Each number is 128 + 32 x the weight over its row's rms, rounded and kept within 0 to 255. Layers, rows and columns count from 0. Numbers have three digits each. The size before them is the row's rms in percent of the matrix's.

# layer 6 attention value, 128x640, rms 0.349, rows 117-127, columns 512-575
099:171110129137127128133059139125145168130070127077114128136169130137097083142127101189213137093100112129097171104116122128126169130103139098165128092156121171144120162123180157163074089098170154
100:176137139125120122109148128164105122139110153160130098120115105174070129176182133118092125106111144109132187107138105108140155105081120110115132102124124125099092119089167110151118140147078180
099:120117106096163126134114134129114130176137166140102176079125116136150121179075151104187156075193135147184166132093151185141159106123179132105163100151161199124105113146167099151135102111106062
101:209133156139130113185152075183100126116113110079173100130115057140100091095129102099132164104089099085136142182134088162152124110161103171068104182145102165144133139170133096134109154135113135
100:145078177116162163059134103104103174162162155129112161157132176154110132087139114139079094124102165109090112068121126135075142132084145135156168075085144112112179152124129087133100116176147088
100:113117186151181081101079145133142160151141095145123159135128101115124136120123186075123112118136146082133125116103122096063154156130109144124158130139144120148118195179085081172146179058099184
100:136161125126150147173091153130109190153137116112156180104153116162132064147125158120128161074133147135124144145184142138158119134140178110124153154115097096147149124136125116141177132154200180
101:157130115123159161172132104178109131095179149100095120168148146101057142093133168165177151110090136188112075193177168077149150127180157075146138132148083167177121124117170118140131098089111084
100:173097105199172144133151129125171113168127133102120118075182124137090146164123151174184181179101136147085061114126110128148107111102173133142082160097103142128130127127075133105123158092059152
100:151126163082106108077103131090105127107093117145151126147127127163164111125096101160122076163194139098133144116084133059153132117116142108108160099131096104139150062158083123077146099123159147
100:168083133112111108163131120106149121085152122131083205167156168136179174156116143134128155127087111213118118104153167134071124139143113160106138127116181080165092163100145125165129178125195157
# layer 6 attention output (transposed), 640x640, rms 0.27, rows 117-127,245-255,373-383,501-511,629-639, columns 512-575
101:164131116104092137134087153102174169171082148118145148148185117126125105134137115132213154111121100162080142107114102138132152149109175124180127114176130153142155155104157170168129053131168184
106:172126097151132134137149108163150131113129101135090119110099088160065126151182159072108092110154130142157154139120079076120142118094137104099136130108132148116121125106144111135128134169057115
106:106114094095170147140134121130085106181161144150126145108128144148148134168076146148187155143176125174194142110131145172130158101101191135096160104134178194156147125120120088117153115134104056
105:178115186139134147180118088177060125098126118100182086117125086140073076090106139085122183109092136090120136199127118165114144110109100167073146191140109149133102110115151090154140157153116148
106:165072180124144143059139116092084200160155155136125180151098174190159149077128109190100149069092167135084127105133118115057129122091130133168158101074160086124162154114132107145146120164132093
103:098123178124177082098090116144089136171151118135115149168182122132111151130122195106108126104101185098100119079097105100094137156165120125135146103133188141136153207158107103179101156060066192
106:147155125136149179178051150120123157173142116123151178066140106159109070131126136120108176044191159104128137145180123131145107141116175120130135140090095115128136155096157138178182125144167175
107:158128128117125146189101100132118127077155173094081110188178142113057114119125157156176138105121130183107061196150179102154142116184181072148131139154099166127109156137137161123139089088132093
108:152113117210184126134141121124174098183110120081125089095182136171091111104125176174164176140088153147103081126140125118160110152081132127142052140105086136134129151128091132113111188096068134
102:139106169100134113050097112103096103068099110150128113153093158157166142116096135171118114136200125093143129083071144066169138085051104154109160100142113104113144085157081137065163122160148174
103:169092131125113115179115118079136108115174126153085196176121149137156221141115159092135139124081143205114130115168132112052105158153098196132130115103174094172115138133140125181119146142163171
122:075143136120137127116222144160103097084211107146117139115082145131156150101108127108047110181124141117144093156149131121099109123132057161061149147100137092120112115128120063077144157143097087
122:080138106103127141122123139099105098113140135124164124165162157089162115092085103149141137162146113117113093122156206179098103118212123136162104127147127118132150131150096126148124152079188139
124:137155168147086118128121164118170174075112115090119109152117123122102129080174075120038102182079132069047114126135106116132092178170094125162128198118083080136106130137142161128105133158137218
123:086155094089133122088152166103181124160117162173071163144152187148158192152132112178136062167135114164124129072158138095116117179129136098167141064130144081116117140119116161123143093103126107
122:090183090116093117202130139175178067084092115102145094083141080055105119157116153084187147153173077133156099141120132105145107127157130116095099169171113178127094090161096181096132128077124165
122:153101105143047149170162112125168132099074132114144097144099147139115136137111084121150143174118098150153126172157159147187126084117147130140115137117105131104127087119169141052158112190182101
125:129116138117119123105183126077121084084105131146129054189143150097146193144159100163141106186104112137134121120078138146122148127125062116116115096185159113136130132138109154060091131116079087
125:116125144146088085072132182114116146180103084167176148086061117156217138131117093114078127145176155068125164057083065182114118123108081166118123142125150075112122092149115107143120149160118143
128:127141145064091088136105152099125160087137125147129178173061139110173097126106067074060103114156107113164184143141154097083146111118139136110194101161154119116110127145168143154120065139189148
122:108156102135108159188146164170144135180147148102123131102157090104124149132153097094133147131060096174117105178170121195104095160174134113130089155126123120125098169108166134179120131139112103
126:061165144133156126127141156169124139157090123086170070078134085117099050073135114146121141088174113020153108150108091139204184137153190049127092124124093143089145111128121148072144095102077089
086:154157124089117087139106163101124118147071132176212131136160104163093124130146133163181110133166117162085147112120128089109135090148147127140130136151180205175156101148159166132126158092085193
083:121138088083143135055139121150153132170124094115121131129110187120164107149112144117116083104134118163144097079166125141122165130105097102116127134147181164183112154130143148090147099148092158
084:113149055107155153068180159167120120083125130134105179084172102127165092124094135124169132090147070179139098117067137110167169135138172177114093113123122220129149137181132081176162135110171111
078:125090146154147074182104160135067151073114088129205090143120125096076114098106126119131139124160117130144171142106150097163163118152082163129130125132126152129120110105150137077152151164127149
077:196123136127107122129094074095103190088126157170110168109047186148223114104139156169127107098103178141123174205124146080116217055116134183145099081158098075090185161137160074122162134167093106
083:049150082167202143085119178134112107114170192149117134137156081174112118123121190062085160154162179109083096115106059149091056088091137121148132124188108143142209123145119157177141105093136096
076:111094082137155114087112048162154090192158122132123130094115146148106117055091117111150129042162135069127111117132122038107097124191091102102107109109111099024124139101139122128130143163118154
076:051091177070180150167114092128160136137133186080107074168153169138125123166142175096117169152125124192110150160124129104150170143147119175126157103134094103206154166058146156106126072114155117
079:131143114221116086138119078165135141163118151102168114080167103132094102120163113089125164155091128122118082131128127180163135141137113143104111111088147151192122017126132117127069126150096146
082:130153072145132086176136113117121133029105087159090137177082134085092124084132105170144130142150157130127155132136125132150112054079145175118145142130104091074129119117065115115121110169128102
082:147098111148125156168131116146146145115161121085134118158126144148107159138150169096138116148103106145111098092167151085091087221098117140114146160113115126191118139147089088166096131164165138
102:201112120136155132136072125132153156168067150090108121164146125120109109134106107175208149072131140148142154092122128151116141124123182110169140104163114172114124179131172185153100095129180176
101:215106149133125082118138136135116122123157120135110130082070084160067119164200154105059127112158127142136177123099086041104156127092142102099111155115131155117124150068118147141167138179086156
102:112128118125161115150107121112081102164122136160125155081095121138157093203086185131206173103180131147200166115137125162119148105093142136118205120134156203110151128133116121129145128113106055
103:178124176155071123151135092154123119123144096082197114142072052117114089127136137056128154103103087113099130196124104155137132087087109177043142197116108150128121101148161103151104181132093136
101:148098194108149143080115160086099179164181122147125171181153161182108187114108106157091099107094152116093096096118142152106114126088126151151133071094144109095171177115114118117107124149129100
104:135097180121183052099113131105127179139178121141136153138165105145139111132110181130145111084136159089115125085131152120085158166176067124121160120113155179143137200172099092133118151052080169
103:159152148114158153192058162156113162156157121115132162097111095157138082088139155127133149097174175129130146165183122140149110128098192126126109163076094129178133121108149130185195115139178156
107:176111100116146137159115088152097107087149193101079124173174143126061129092155169163148145132092158216147096185161151070149132122163184115143114147117108160162088133119183136132129093103153102
100:167124133164174138103160140148155096173144114131108107083183165127084164117120189167182168151078123168103087133139114167137114128122146124152087158099088140158150143109093106131146195111054141
101:159113163104155119052102096118108137102127106160178111152100112176140074133133152167145093131169152093134120095099125099156136109108115104090149097146114101149170052159089115120176134157163148
100:176101117116133105158104104123141132101169115182105196195130163112165171171128149126118114119086147245117118092155159128075097126138096180131141127113181115175120139109141111184133203153163159
084:137125096149138122094103118143095099157159075138135142151116159043104140147081119109106151109157150159078080164166172103125169098127139163120140126138100114123101145086076099171132182095099168
079:135117161161131106149126139137119133145082091136144159089162110083103107137129135146117157151103097088107137114122147096155149134082099130104107121099117155090164155184103124131129115105118132
075:170125145143115070119125113130093168156129112112092112135154111124040125163132087175101148127099169128117150129142116097087127147126099114105108054235128075127121167111178116110096078178120157
092:063108078107116110112181141114109092135196146106156126166139109105139127154161119197147146105100182164098084116171147133132132115191146105165046155159088103165146098151121140122116143132181066
082:100093051159100072067149108085160123190168096143109131162100106134097160135127091118117180099100171139146146116169165177105125107158136101097133175110172129114128149131141121124098148138124116
072:112155167117108124147118135118158159192071108120073119101078143128149089152178135169088167105114119134132181125155152095111100150096135131095121149044082111104097121153127061147126100155167121
076:138124099107133078099198177126095068106141167098126083137137096129131116126111100130105028153093060158104096113093139149066199168170150204076112094132146084160159134091134196113104150116090111
078:130158109126109166117090125118159156145126114162122175130128100104127128157102150142166165099085106043151132084154105164096126127120142186155142092135121208111113081180155103094094114176139144
087:129152141159153133102141110106196179062089101171114161123141126104074132188152131141143128165117098177105146145138167137158140193113051132132152125170137183132171139179149160066182101095179156
088:149183126124178148193140161144097130133148176132114131104169134114089139157119128059129077166078105183128144151131117146140194146160135129123158118121113099170190144111170127114122174107163118
084:133200074136101099076117166075155136132100133066141073126131194174130049120147124157087121160162150178132130141122105119084071095131141119109132191165104132089049120103143089114155151120145154
# layer 6 MLP up, 2560x640, rms 0.295, rows 0-73, columns 512-575
102:162110090124158143127160137067123153053115091160134098171041112163133119143098148122167134089122082139134159130106163087148160149096193147124095125165144046147167081143157173137096088132162142
102:131096151153164108132163104146176189144179129092078119188127089119136223163118124091116121168151143045109162140112088121129112084157110132117099085083087098125095118153154142168145054161182150
102:198109118127146141151077162198072081095154158045131102136152124097067143135111174151099137101063106131108148119082169139164180077148103085103169124135134159045082087096095132117155081111132119
100:140167156138144102090110188106155090150061172200166184113153118122154131101118124149090190106194094139112144136131148121142108138128142119108133119101131115166100081118132185166090102103139151
111:158185126178144139116157079108184180113119141130169142089083148117071159110096106138178130102197110088148081127111160111167156141156164153100122115124159112171074132132135081144097102095176112
099:107120137159172109118114106161130134151086110102087141138149130155077073171111128189132117156155110142123113112114101153081170123121134160178050124144116100188138098097115132082135103100105101
098:103133121127125153111137124160119137112116144082178107101138087151104109104147121178081165197162138130148098140131159145100075167127136109102128111120173161185143108131104189131131126151080131
103:130171130078068125133130100105108090161118106148117126109047113122174144122092159096150104178147127139164131124105125097100164082142103150138124135199151133158135090129107125140126094168163075
097:139112188128104141088052071186155118174124116133123100156127113139100165171170190109139161135099091088100091129123107133133130104105142129150150090160130116116129097108124144056141198115164106
102:157092160113098136093135048133173128105156117123107156099113092099152128136126076164149130164139211145099132137177131153153143085162070185128044133098090124088135081132137149124138096112126109
103:185112125147086139112153184110059103129134193144114135132164150127147134118104113134093115145102145163150147134109176129138111154119075130088124149206108056152124137132140152145129134145182157
086:147128117102124088105130073102148172129123079084161132131174121184096168091152134165124128129091166122106125100172132149127061115140121143171113107098107135089081103179118132162162154161111058
098:113140122195137127125147110114144082133112137103110107092139111114126150146112097088101125152144185129176127097158086119061100136147176096088166116106179154119120142113148103130082146115119124
104:088231082149069139083107134131045086161126116080134083079147082116125155102169148110087128134177141182057131108158165092100106100190166099102112123060160144146088080118105131090119117151103154
106:157114132107106095138196119103134123117154134200112108177174163084125159127153137111134152167118081103138189143111060092089193167166103167104164155072161146088129134116114147206157131137142139
099:154053100135110134090127112171151169101172153125176097141080105139147166134056148162082143096200136103132133142141088143135135152124117095124149190126115097110104145122064127146158172150129110
102:116152146107121113074071143083133135168075097123088086098116151090137126156146134146131141056123170142109151129132146088158127113129098122083128165113181104143114093095101092097134136102127111
097:159155178099137136098112122155107064138161105183117143106106071168108168157098125088138112115098085137157151160117123096124096100064172082124221113093126128054068130133158062140105109112138159
097:162185179087149105107153112149068153132130083081192119120130115152105122178114172115117192112105205102123101121171129092159135096154196158115139148166083131182119130148136137088125063078122165
101:142093159103125034107158146154098103151121153155106189114199094121165109087165098138119132107154175145131149133124087149200193153093138168123073085179150094127158118088145152171145195127178069
099:161230136180123076115094080117113115194146101122078100138086122136119139126120130127132155147119135193182107110052057107129129138175170186081105098136082136168094131164093126112193128123131105
101:196095147087125165175132101111147183100123055099102068181162081114148134154124123173156108091125137119105120163117138185118094164116128139128128145090122137113107108072081116131163181172134108
105:131107151118124147102159104138113086076150157123111146153112129102136147104135130114130105066118117063149134104088130160055160169081089151137156115146102126086135163136166121177126136120176151
105:125156126095134131137118071156150146112131085121077106105155078148103123137102129093168127152130177138133162139123181147153153155145151143145108116225116157092103155124161156127084105140111115
092:107125139084128096090126158151210121154156105145146106135159140151129138131177134093180100175129114141157132121144079172152120113172094170090112136114088128104095084087134086133159147112170100
101:136199119171124168104150068167128173101111121108088118039130144146116074108139123094117157107137116102141164110174130131129157115091099170070109200129130130128104146171123099158162159134079100
098:143149120080109089118105079177091127155127160147116143099202097076105159074112150122151119193131144120144128123112164110183075150155120193147100127095158135160179127173117079170096126060220103
099:125088195076096127128174154152172092163143121141095114095109076066099143114113211152136121152172132145121156113100108143141121153110187086167124188124136096118139107089171186138155079078073138
105:086130166104166110131125149157098165131191080047094175121130112112156114144131189123070143126182119139082152135121107123096136188136120097097115120082100213111091166126068062155127106096071148
102:111109133127171095118194130128142123111156117079123102083146131125148218109109028089115131091093201110149125142108092070057126158127116164091120166126162155099079138106170149142127144107147136
088:147123149131154117076109110117181167158144089097142160133120147131082105135165109092156126126141086151131144140150118107104085133074137165126136167113148104102116116069161124118174089119060120
093:164121145154139172145135050133208150130122145063160162136119135120079172165160165197162131118160104099153116099166163158126121110085116091099148188122116156204111127070196176093095138174089115
101:108150138132079146173117105128101106102081136126134159157151079177130083084144098201187152114126192135083123107105104125160159173116149119110076147097134174128127137160069134111147140080159128
104:076162136099144120071142132064129114180067108132062079129139145123080101134225085114132152162063163168081181137164117141158142163192147147098146128133086170115144097185130155175195082122108137
096:144095126137096047125149142140183110140167090061169135131146079098101113155126099092102144118170152108075167095124144135166159120154095151080177045151149093167119135122142089091163147162117085
098:138111123106149106175130140188100133142155121137074115127100116118059112145171139145131110129156123135179093106141158124150119129128138141151062124091160067074107098162123152109134085079128141
107:105182172109091146099131071159107105139126190109255128157139100109083069102157077135111095154142094122159104106156109098109173100133159151100135134095215126096095144129161112120157101118084120
102:135133105141070159141142124118128146141068128147141113124094158110055071098127200152142093181126134114131109151124109142164094112131108063109173184107173126167175157102090079093122164171160153
104:106176136157115142093105053125063132095102164087125170124144113147087099117131120161123113113110114149144162105066138129154113096143191152073153140081165095105109167131179098145139115153155087
104:081089168112180163167077128139146117123016194170143136207085119130138126131095141092121091087148062097127145065155092154123118132095102115105177166105126155157105153147089122085158103124135160
101:083176164073122159100111131201136141108084087158126140174076145111055171152102086091062139107068162079146145070139151123129143144066137145090114166139143129121104161142123145101080105099069098
089:123076123102112137119168088089118177107150129115158044122065162142107125094148118189113131138108151162117133130103141164140113122132134139080119119174192139143095146083126139151127163116113122
097:124123144099139109157118165153143106114139136133105132125121079141066161110063126111144097112095109111108136150144148153114120063082126178166163133147129111179129153162152165111116184200164120
104:141154126089156165152119099133096150156136112137133129127099135118085111066112122172138119193076086102141129123156117153142040138163105107092102116112142107154080132103129184130112167104152147
083:157160127097103119141163131114075203114113215132151136155071117095163130114083151116099203166142194124162088128076136149076130108111061135107128101172122092141097087130110176139046133145151115
094:147141107066155129130077121119134146141136168073112125135099072161180121120133084160140107169146163107118156164167140119096140170106063088069137164175175153131111131145113157095099140137144096
095:131132153146157112129169133174142071221127134168084164142103081127123166118118120143133102169126172130100175102087130076141146159171124143089093166112105125114113127073163096104123079101097161
102:170184138167184113117118162163158137153117123125113115098162116106115107124136156132119121065141136124155168099147145145107129095126148164132115101110199121131150097113127158068190132148146126
095:065097189126078107140059184146143124152143187153128125100095115097076175164157082120119120175114129101069109092141129153147135171131126130147122146135147113075149145103091113139145150133157135
107:094119088143122153125123170131161124170079142149103175097067120085106116133127147156128116133114104158155131142093146107041185065145181147135181114096136132117150134133114117110132107104100145
106:112174099191163162095119138122117144108165141152151124191182156184203128191122164142142125090156205148154125089150127144094120137102149133114119161138178129149118135172131122170111096162140079
098:089123178168134160137082100122163106172116115045100077114157127102160080074149127127126101173161156161127082193157132096127133102127126137116114143118113144101102131128082143126152118166158133
092:109129102135096170162132130127110167120142134093109138105157161134092134099116138155066114176131096190159103164137111068166053176152145140118129191098133105121100186135173146071147108122118063
099:098159114105178117180114130111105145130125088107034138102093093122120083117082113164077072099112156125089136116140130118080102141191118135102190175145137110081107101132150164172192183170108140
096:164132133124080142131134159079121117167140119124131117112154122082095142134143101105100152078160137096143097128175106118106117119154105141127098127118160109069170096091168091161150076162170175
106:055127158111134156073143163138127110145125178103067128151140113157102090112126155122136102138070141142059192118072122065077141147100133106056164166101137094107160157059109094114076113106080110
097:121140103119102121233118179079122109168168155139152157094161169100086103125139240150164121126124121160120056115146119075071126113118152169128062135104147177103043155131141113132139149135090102
097:137066156100132206129099099139088147163138198134108096146102187146151154116132139139152113132125120080132089089153148106086153118167159186123107105096149165191149076090105133125116141169138148
107:163105120061056075124147122137137160157176104075114158126099090184096148096092145089139116132078085077140129119125117076099152132184182172145186164217178146149142095097083172170063130109099141
102:155094119175081171160103136149145095173115177144110141152158122172140099132163146099105135125157162105143162174135109113102107145159057123084180138162136094173076106123114112100123095125135127
100:117047172095149173143111111134103130113181125114106103121107194132101078163162156090085154131174110138133110150107140119145086144082170127173164160136116147115134144127105147135126143138154089
101:160115115052188129122116175145130087086152100088145114147135176046067151041169174165177108127148136057088115151144136111138134094155146124147157128129126095123142168080100108170128120150097111
101:124184145056138123166154108150134118090159100100125142118131168113130121154126169140133086119147064143092161105117144108141079159103132114062000163111186115099093120091121144133137126137156141
097:110125143130147142113229127073103105113195186129077139142091163153137143193180092164137110116102120105097138081139151134120129108082102191097055133088169137098102139109138151159166110169116091
093:108141167146161159143079061117143108083090138144057147105091155161127105171075072111140172086161161151104134130097207093064160095133113158100143103089141170082111115183118086087134148150127116
107:069151081177097149116158097132137102128135199156150117175130087181143119132187114140159104120149127140111126079069168128140060183133116111124121166103138072123109104184154129129130165151104102
086:114103071150164182121143153075102209139103122171153168132110118125146116118113119095100114194163083134157147148137195072071176150114036155100189070060161094146112101170151096151188136138116146
103:144090141177161097055146094134151117124152112131123115101153174068109156145141184147104142174151157121100211137181103074101089179093126103120146078192098099143074138101143109095219151113151098
094:186156168088150081061149133173171114111171163138080155125130078127132120124199154112096188183094143136126141114165157131151078176112088146131089132141110101011098120195168145164050082095123151
102:141168159143116060180098179089092160084127149095106165122147071117106138091069120131120122090136102114130166194129134134112114125079133158100140151142120145180128173129109141118144145138179081
101:142162144094097115155150170070121153185171162102185113120086097120134121117124092116112128181108093166103096123121135108144176141117087151114094147142165227168097092152108117069128108108149136
096:176120159165088104118143109074137144095128102176113113099110118080180119082176163130165111162143155087155116118164126068167101128117102167158156058169131151141139062182117129116115133149139100
092:126099111121176169108175093176097112127107130127134108188125150073136171152053142125111144055161125158108088167121115066113132096061116149144141126067119135072059067152067162149118090188203039
107:089104072108129178090155063156105130035111155040174088114139106129138113107117105151165151162112106094172105148133151157119133057116119114158084145105128159146066091121072107135110091138116112
# layer 6 MLP down (transposed), 2560x640, rms 0.221, rows 0-73, columns 512-575
106:148045120130131164121118148168078105132118195158073137103144131134133123119138218077142134120083125097152153124191183128086121074129113164197091119153096151118098120083138151092122069126090135
107:152177128140088096120065166129102132152100116165131135150151121137112196119084124177103130150167138116134108154139161168155094136203115141117124073157107117160148175146107171124129111106130208
093:096161123156142093112109079110134142080109135138133114075129141166118139163110159135098131152122098153122140101144114136126148144083117171079164163118112182102136151096158059105083152123141106
103:104036137083139157090159100121167108137153144124147130188065181091113127122143079096116175131070153170184175160069086124159112121120081118158165084133101120096160151112082136141112125114189173
091:115162184164147139095139164107108190126078157139137150126124086076139193116053096107074168083120165118126159141133139179089094137135127068146114102108062176115107121104141145142160068084101187
097:189139124125115097106167096097111140174103137138131148070115177141113112129147086111111076150134099133135105124139105104142185136091089142189128124148148131105145113113152114087079079172138140
095:079088112199095111113093149088107140131120118128159194165107117147141083129165120132136111164120122145148056197169061128119115185102090141185094104073171139094161159125067093136118189195170060
101:107112107143120123125164098057095174143101133169143114102096140149136132188144163101153098144222089158124148157097125132123146142084093117160106102148152167140156105128125179097131140199092143
102:156128157083165141125150077103187125120119056187080133078120148158162093181160163159137120120149157103026108107172186191140106063132123130138120197120093112089121143141144129133140097120127164
099:091155169178122104167158087097122149098082107111157203141091129134178066105147128133090180120095132096124126104106077075143083122237123088092124120195123205187183132113129137130140119112149096
104:138173177159117096139102129146081131164124141159080080101116106077153096149086188116115100126123111144160150066136187098125138131095172181116111110167153116150166129140098171168107126184080102
089:108132145145159103110115140175136093164105091117147064105154120158130111131135128133081161108103132152156135172127176121123105158099127072134126121188098086107167148121085110186128122097185127
089:044128144135127157149175154103131172117066178183154084105173094135136134113137159139104067101110118076127114079126145116161115051128145143127124081164120162095095145153154103099152177057120176
104:076162107136109114180116169127164140177158079141148195115099148058118124117154075031096101148103164123137166106180118152130133160118176171102105132120097188096133131179080117119142116123123140
096:145105080120142135105149207157092131126058112118104158138143175151135124122118124132071121119115157185153080133157131156186110110082089197122116156121131129064181131107099070131170101119101179
103:070123064166084115091107137093166146113190173127188152121126073104145112192156173118117133150091125153155118102116116116091134122109100061091136128105103106117105128164154080124138130161110115
101:128200151064090129181122167115101112150109168125138103126125113126090080149149191120115146117067131091096051138212193073079127141128192129145100162074087102155128131144153091167193142113097177
103:070101126087116144127121167143107132168117105074133112107093134146211101110177074131165136179138174117076132185145136111139114131190165148150101185194138116065114143152130124141134082145134048
094:125122134110171110082148113095169158130125142194138133146138124153125084108178120174126157141098122062109118145181095152088132066117158147068170098128124185097101146110114128151164135141163110
093:116075152115183077094178202177143187090153097092115130137151106105124127147081142070172144119115122130108107139144138149152153069163154133130111142107177154174213174198126111125100154130145127
095:147115241095190148112127074123105102122125171111174119153147186147150157088077143156128135139101124115107131134117128148090135110176097089124077128100142173098121150140147121079127119082155136
097:187172125060115140127122164112157171087092136185159115143146107126090149120150155116093133110156093143067187155192121145150158040135177067104125125128128135107100171105131080125117199128128133
102:102148156158151177136072110116111099109129175103159125146078132163112143103152115124175101129093127102074156122117170146136090084143153066141162148151129192121105153185090115150126147141064141
111:108135141164140110112153116096115102110153143157140172129160099144089114162151206111183162134140130144109212173159172171115135102167140060154054094124153086104136098121121132172179170144122159
092:133148107151150048110163177109148153143089091133090139138119158201076146134203135144074101183135144137108069179142120156128149136113173098136107103162137089117095089173207134102118124144127160
100:088143127119106147096134153108109078088103173081133144074136061152151076107118111115098134089099151131114145159132161126121075174100118136191058136178162160140175116091129123032111142061130116
100:102158110117137209143109061137120119126142150103146155106166178156147146159143080138172158116185139102121158138138105093149134097118114175118142145092069167115098146096143113111126090184094155
090:144130093057119135155121094144137130121142123050103118108120095125121161076120097108134131122179116112118148120160143123087150152110136134105140086181106214136155173140064064141110166161150190
102:153120125099106100135141149198154184133138118125146129102205168107127108103095105105135118117085094128090087131148144067164131147145105115140148174180126144145101108151142143166123106123167159
099:144148159120118138128185151114115160148114176132125183119193151119105173084077135087159168134138154029134066114180166123137170113151120137103137055180054148102121121104178149172141118116071163
096:127135108077176163106069110152139169111185105144090135090141142100151104119219090130125138164129143125080186072153135168067115107148145094170165120077112109139146170170150144113128207130123113
092:132107149156100184121101153120091137154135123092089072182154088147143058126143164105110063147141134087095187164118114133128106149149136162162090159128126076173117129092121140226189042078104129
106:095096179086155136179112110100132125077115128087067148115159187169146054103114130185167125137074103108140140147089118175066112115170151086092105158145166124121113121122152099100129180140119123
102:133133126061098082153147137137127153082106062170096142147159139147155111098095175123140112120127125121199157177130127213092100127102057127086159096128132093188104110194059057098106129178104072
099:097102128122069088141115162135138087099105157143150170089099138128175142139090119102130153115108150097114053127150180127082133085156090140120117078142117076153106106064090100119112171050124132
102:158159110041131103124138126111130091120120146113123187180107111182115125086153038109123190159127078143142144140138101142130108139098092152109110080131116152114122165086138121110181129155129109
100:136149153114153098147143163068166128136125141120128197106162137100111123146114110109166176109157144135099090107146097137180155123156169119146171086110101169124139104125173117140147110162127137
105:105119098158098177118170106080106116098106134107137164112175108137149130157167092150144111102145100113133117102140104103142142144165116146113158128159141114140136068131142167171179131125121050
107:170163135147167107104133096133178128118190126127153101127181117167116153035162127095113111159157082139117209175078118142154105113168105172078147124125160126117137109068127130083089152107205157
107:121111053167130112166177091121144137139128100129050147134164104146096146161105148107064126080125133170143101143112129111086116147124136153143155168138135143125113063181084142126128151127132144
091:101135091140125130162086137071160153130112108126144099136090101151138134120141109140132135110100135059129074057116125190145107077128179145145153127138123166113163149105168143172112134087132137
085:112167126175081107163116173134135136183140161116164164116163104110125072127134140118149149123151077154136100136174135155191138156166151109132145136120147145128171104113131102138147096131104139
099:149074171106115183131125156168077105156163153154153103135089148130136085127094168095179180186090139092108115105091093140079098130106176152156111116122120107148134119075155132098091135154150189
102:118156146141121112103125196111156198143124113129122151083138097101126121126097126121138087140110131167146145171171073098128115153131114096156097166077100149137114159119095186143093174085109153
087:031102138158167166161124131092147128145128148185178121118101099117106154118114102094121133140133160143059098176113126181134107056136112117104124172158176125099106168126142064120155161107114088
090:088139090111170045160124106148172113149163126162178076126132116093139082040190153161056132107165064165185111134155133129101116097091138136044104137104144152125115105113093118045158094125113177
099:111116142097134081154137119127118122120119141136154212077091120150092108172157140103090131139094119134089162119114140095095100068149126041105137179096134074142130158207109102120102094116125130
103:108142100163069123122077112143123146075161135113168179129142067124156163101173162171112153085103115111111119109175094135142132123160134129132134163090103133175093135050129165152109109079188125
100:120084151128071082130075072138093154102114160096145115141111103176129139089099084113090135133173054157109166148099150148128179061133115153088108121153128111134116071144109083121138182123140120
101:102107115121184128110075105156082188118120145149071175146123190144141134114074178092120127120086084103141179154174054143175134135127132174199088185117109107104165146076159139148085123104131198
104:121118188118107152131122140101128123092089154157122126145112162171185114090157116163102195093181128136089077150084165128079190153095104090130082115074125149098093093133140108107114122108088177
096:148138084107143144182067119114102141116084137103108152073157090151176093127128111176129140117122114120106122116093130118111176092128191147139139121179158158102175163157130099113155172125149105
100:161168111165097191189124114160152133133099145130184130163163106093139070075113131095072174145143133121095116181179106097045077115109090092103148122096209136084104168147208175130161130100109138
093:140133119124119108130100092141125098169168121071166149144147163111097159078053062104085135067103169115097093114133091204059151129077136074152089145137118113096114113132105170089117150164110106
099:120147065098162124136134089147135135136138177129137164115184147169128119054133173127141093102122117098139134035151100147118170130174168104083150072115127112095117155149182103127128130068180151
109:118103164130144126156121206163166046151183123128150118149081114145124128110099121144109093138128132188135139106093167093187145154145116099109109070127124070115134110148106125111136154170133188
104:113143140125176119113116127106172145172122138166127135102142128113097194161127106162144183136138111111105083137161111088118192140172111121107058182148151125127081090124154108213144062096111079
100:114096165159154179092130082121084108119096151132118144128136127160168176099081078134073169112172152134089143115126117137120132169159139059203105147134172172112130128088145181073147167134166170
099:186171152128100060180122159126124139105139108141106129133127186110130136094064120115124100142081078099215155165046162090125053173157119183098104103137117104158106071126123111128154150125140163
098:123114126126150132101099129057116156052132148123130134142091129084111082089161071163132115117157157081137109099125189101083115159166150154108068139112089124092169154146082165136157158069125144
104:104129091155148067131123062150141126071122059153163103125120167085110098111171136145092169095155135132130073106159081176087111133121113109153166127138106113088151139155131102156150124181137095
102:153165035120093100160164117114122088170143101168148131138090126158086087136124118184068072098147185093159081104099084112154148108143119153171136147148081156170124105166101104110123174119132141
099:145097098114138130072216110153098192128105085086116117116165113129141130088141153151170078093092100148103175140147149107116198188148096083106136105120178122063120117141169141139093141096115208
085:216170131121114130087065135121148110108124198070156152090164082093167082148121102153189124163114110090147189111148140153136135138158178102092167115179162110150184200119102117116153123111122123
092:139128147100072149122098112150125125133230171092146131087146120183152122056140067168111137136154144104155132089143090123099112144066161075120145126139119168182168141093111123146137138129092102
107:134148093160147135120142149121122081110138071092114137058138062071122115141219113121175163110125115194130120076158191129112093117095112160128167127115183154128168099097100148109098109157098099
096:141119062080160149199159087104102150164125149153121150110132157112100129122158138113109163079194123163110116120157121145137099184145137119158085122108118123070078124063087137096114133073153154
104:163150174103102115104187089129156103139142092173165159126204092126100140143088137128076166130078084106148177140158113155083152146116143133126133095150101118095160127156108137146127171164165082
092:077088091158156088146094112080121109106124091139109121121125151100124124064162061115113112125131179162120140111117132133098169154106108167167146142085139120122168105125123120132108154121102112
098:136228178084104159123162114092131150180149098126117155132164120135177156111044096119120150110087139106186125138096135123171127129134179110119082090078117161085119105143181082136110156168144137
097:174074118135183103101134095116150139118119149135178117129164181134153196140152108188127182152142156109137095127146134094117119169137135134132123129088167095167113086106122182152138155138089134
105:081133076187136085122117133109085150145175125167109097087100119069154131147134174132115148132168151108112159117166116152105134121149116165102132144113081151163126155126111122104162117178155115
088:129141161096110126134108160075133120158093102104179156067150179191130140086143154100071146117145114131147081130151157139140142122142112104096087134079108181107194140157155099154102210127047150
100:049154136067112224077165162146152119150145179124122131090136157152091183120134092073121192113129179105167194125066115111178117113118193158092129101080090123146099157114146153146189128178097129